python train.py --norm_place="pre" --doc_mask=false --dataset="wikipedia_en"
Each number is 500 + 40 x the weight over the matrix's rms, rounded and kept within 0 to 999. Layers, rows and columns count from 0. Numbers have three digits each.

# layer 4 MLP up, 2304x768, rms 0.0345, rows 1416-1458, columns 384-447
474562437482425555485439456531485463535503481460518543456501456471542462505522470545508501492488578498495483505437472532562504443588448558546524470512451545503469450503473427466522460494500503
544552417394490529492485516514486451490520551500481534472533466552538498480498447518481573521500477470556494496515537525478546532535557456477456555521505513519505545481509478525450578444510456
503514494485521437576441462485460509516500506417532522534536515555531493537528538581472499557502462439517511447510437614495592413482528486460555509476564499484523392474479467514479506522472414
516539506504484456445507517512472485472538517428496435506553510444521479566635485551558435520515536463562383508546475546465572516543477564476474473487464559514524422531498459479449603527564430
511476413457466528537506474522506486534527439479536499521467512569488539446573478503425558475507557430564515516543475520482506430490416500454429521505491536580486463489464467517515565506514497
396569482459462539552519516487467525582555492463503541437618477479466505504493465510462539433476552508520470461491530468574430529565491587523494466466515506586508475528508530505483464531497509
530481553476459548592479529503573465512475486508470501483556467549479486455497454459477528464459507548512477518446501539518520493519462479542458571547456465502448579539502489495511475554553595
523514471463452496511482447511537536492535483475525540488533465536494450557448527575533579514535479488507527586483512527496481387500477530489558482472589529485516504561514503494495542539531510
473480481581477478554479571495462490512499615505491469500499471588543521567521475480522543464451515507549460508515502451515524498545497512503424562512520492550523429545525540473445526526542570
522467518499516495472524511522481518598517501483520501475531489533495487460464524614523523544495507499489447474506520477475528541497494533460473478520546490497398448487492539465396493585497542
504496436475538562480554552514480439479478485557503549487471508506481492529572554524491498521446490416575512465538531460529468407541493539450484546516466461511432543491555482511490551523504488
468462550463524490498537525472522536441603486497558562488520475549522491445544501537458453523402513428546504514485563471441523513537521458543449525555574593512494563503469467434490495488420535
544520450506459454511441526503474496548512515496527500487494478532438391566528452481486506435457531488479535519519470456512537451526410469502448460499487458476460558484498442515556513509541490
515583423506543512556497466500471455481583494531490500514454459517522470574527503547565509510390465452509471427525548485451485508513503513466513563462389499496552445539518500513495474465462529
520435482487526517566444479506491437530433514519576531464586435517497512592493492482490441485516493498612452556558558563498468502550435573533401529478428527501431477548468439506458556473466486
566505524474510536555539607447432455567475506525494538501490443508531487439483517555444466503515502456499511508484452575476562502515454468549555541570473504497489564449543517482524432466494503
509565497463494517504473539525494466510534549420438449407508484445516435489520466532504533440429491510482483515509514509542473526533496510514550484509440512470488494466576487483455496545480469
497484482531483454507474556470473500544451499456491507529499498492561488533524483497504613454496415496535557426450467547389465530526406603550502477473556392526539475493475521461490543459498506
480495444494511438545424465463483457510493477495496458520454440499444466542528528481487544534502549475507505524529468513566550550554491534520424484460433521477473500515539434529487539508520486
507562501420454459476471571462467530485469536525471484527490499464464562519568438549478533550548492446506496526497504493544534497549467550507511535519504498489504509473500499495451539475525505
519529498524444535466502483547494494492464603508509568430545486517501505433497488523472450552528477404418560579553553551564515420515487559491475512482567509417423482518512441509474526555540513
497522495462434471467494512428497486558511476435505547508520485461527498407545490536451495519529495482505534539531511555465407448495544561494438559544526550537506430540507499448412499510512511
488527439400441437426474504463463478550512463510514532424548507476472488467450519555521545458454444452531518532489469522444489475542491499503512526496509569524482455556546459526427465477567453
422485394428509454508458508478478482495481550492539463472483526466510439605551479551526463513462447395514526527548475545544475525513559535466539464561542533472524472446426492503484521498506491
548527460457457529516489508518504497462477581439497473469487502554536526470538461525441488527386526536485490520502561518507501464505467528468521546599543541499519577530459501510512436461641552
497508484486514519479484501517520461515585500482464504515492464553478557471521540546468459472473567526541488433528495548492536560536475494471550534464421531520516536507464522533562487517499460
523498422426415496637516530448505521528445530569580519462524505495496468539416472512461550499462561507527416498568555480505512481539513555484471568488542434565463568515520532473425562536550502
474585473443579426473495572526452489554588486454520536455463521545524549475552506530464531446414582505479566451503567463498500560566396467468456410525485556459545475477545534434506514484530513
552502503517455496510489426462518482502505453528484447588462531511500466492465515518537579528494534498548419438531519556510499531515538500446499553478474501549456499539496489471574527515518611
472541474477436471477535509487474516495542508498521474579554498568515495475490557558482581516462496479559441549542592479470543495481520502505451480465464441532505537595592434457459404552482581
462474511468445537476499489503455421528507463467595407523495510484520465534535427479638491461478488538551526468514542514484516496555483486478499498470519575535534521554448512448492464444563606
509450477441487495596508485489510472513526517460536514491455404467574460458454475520526455502459526432519522430468518548503440491508555540515448522520480547532491512459432502467452511523595501
537490567532523479513395523499494516449533508495485481523571508568515515533452518575493454506481547509542547541454500409504526454564474507438501483504478430472469465547488524500449601564507632
500506510482407528552499550495436461537568549487488533527535511525456413473436573490496499484552454494467498581473581475478548535558520554474371498469522535441480540516494492502477409509532529
498594437484503486515513483475478519422539493498445525458511518544508573464549548515487628495580527526538570517456509484459494389450438473445552511490524493481458538527502501528524497499466484
477504444487525485541530424454416464491477450487515509480444534528511475490475538588491536417453417483576469522574512465522461464457413463527442554501529505489473471530510482492563488539524488
500530522516547515521474540434420535452531590448518522544496437548480524497509510438548480450492486484482514445524458438496489526573501517491432440522464529546509433541460346507494522544439567
551513518456457449511475410509503434557503511493532494417511451489530563484522532608512511535505563491530514472566444565427453544542529552447578515484548561552506455558477511550504465512495523
580485522522461523432423505510436420495449493465513519522540442532412482563468529493491505490502443508537537514462484512488487531499523450492411548506553453520487422479458495497491510504615480
527454484493535516486490471503557501482463482455479556492565509530480556486461539539544531514442504478508482553492529462611484500526528554432454525511503563526454447482523499457453553584515504
544575532446487448601520463443504570515563504496488471499492455493565512588543461529500473546530554547552516493545527482503464444482490518487519458502510497519477467572454454537551487525536484
524497482493466459460546432511449527539523415473500506526464524536540430597598478532448499456429498488527519465559479545440561498545461461542467431489448472497443470529478428492462435452491599
556508487411443486442459523547538498478456489462528479533409487435563500620496500458488425474423507466492491463518523555536519500570480508500598527572485509497541532478558505451454535532516482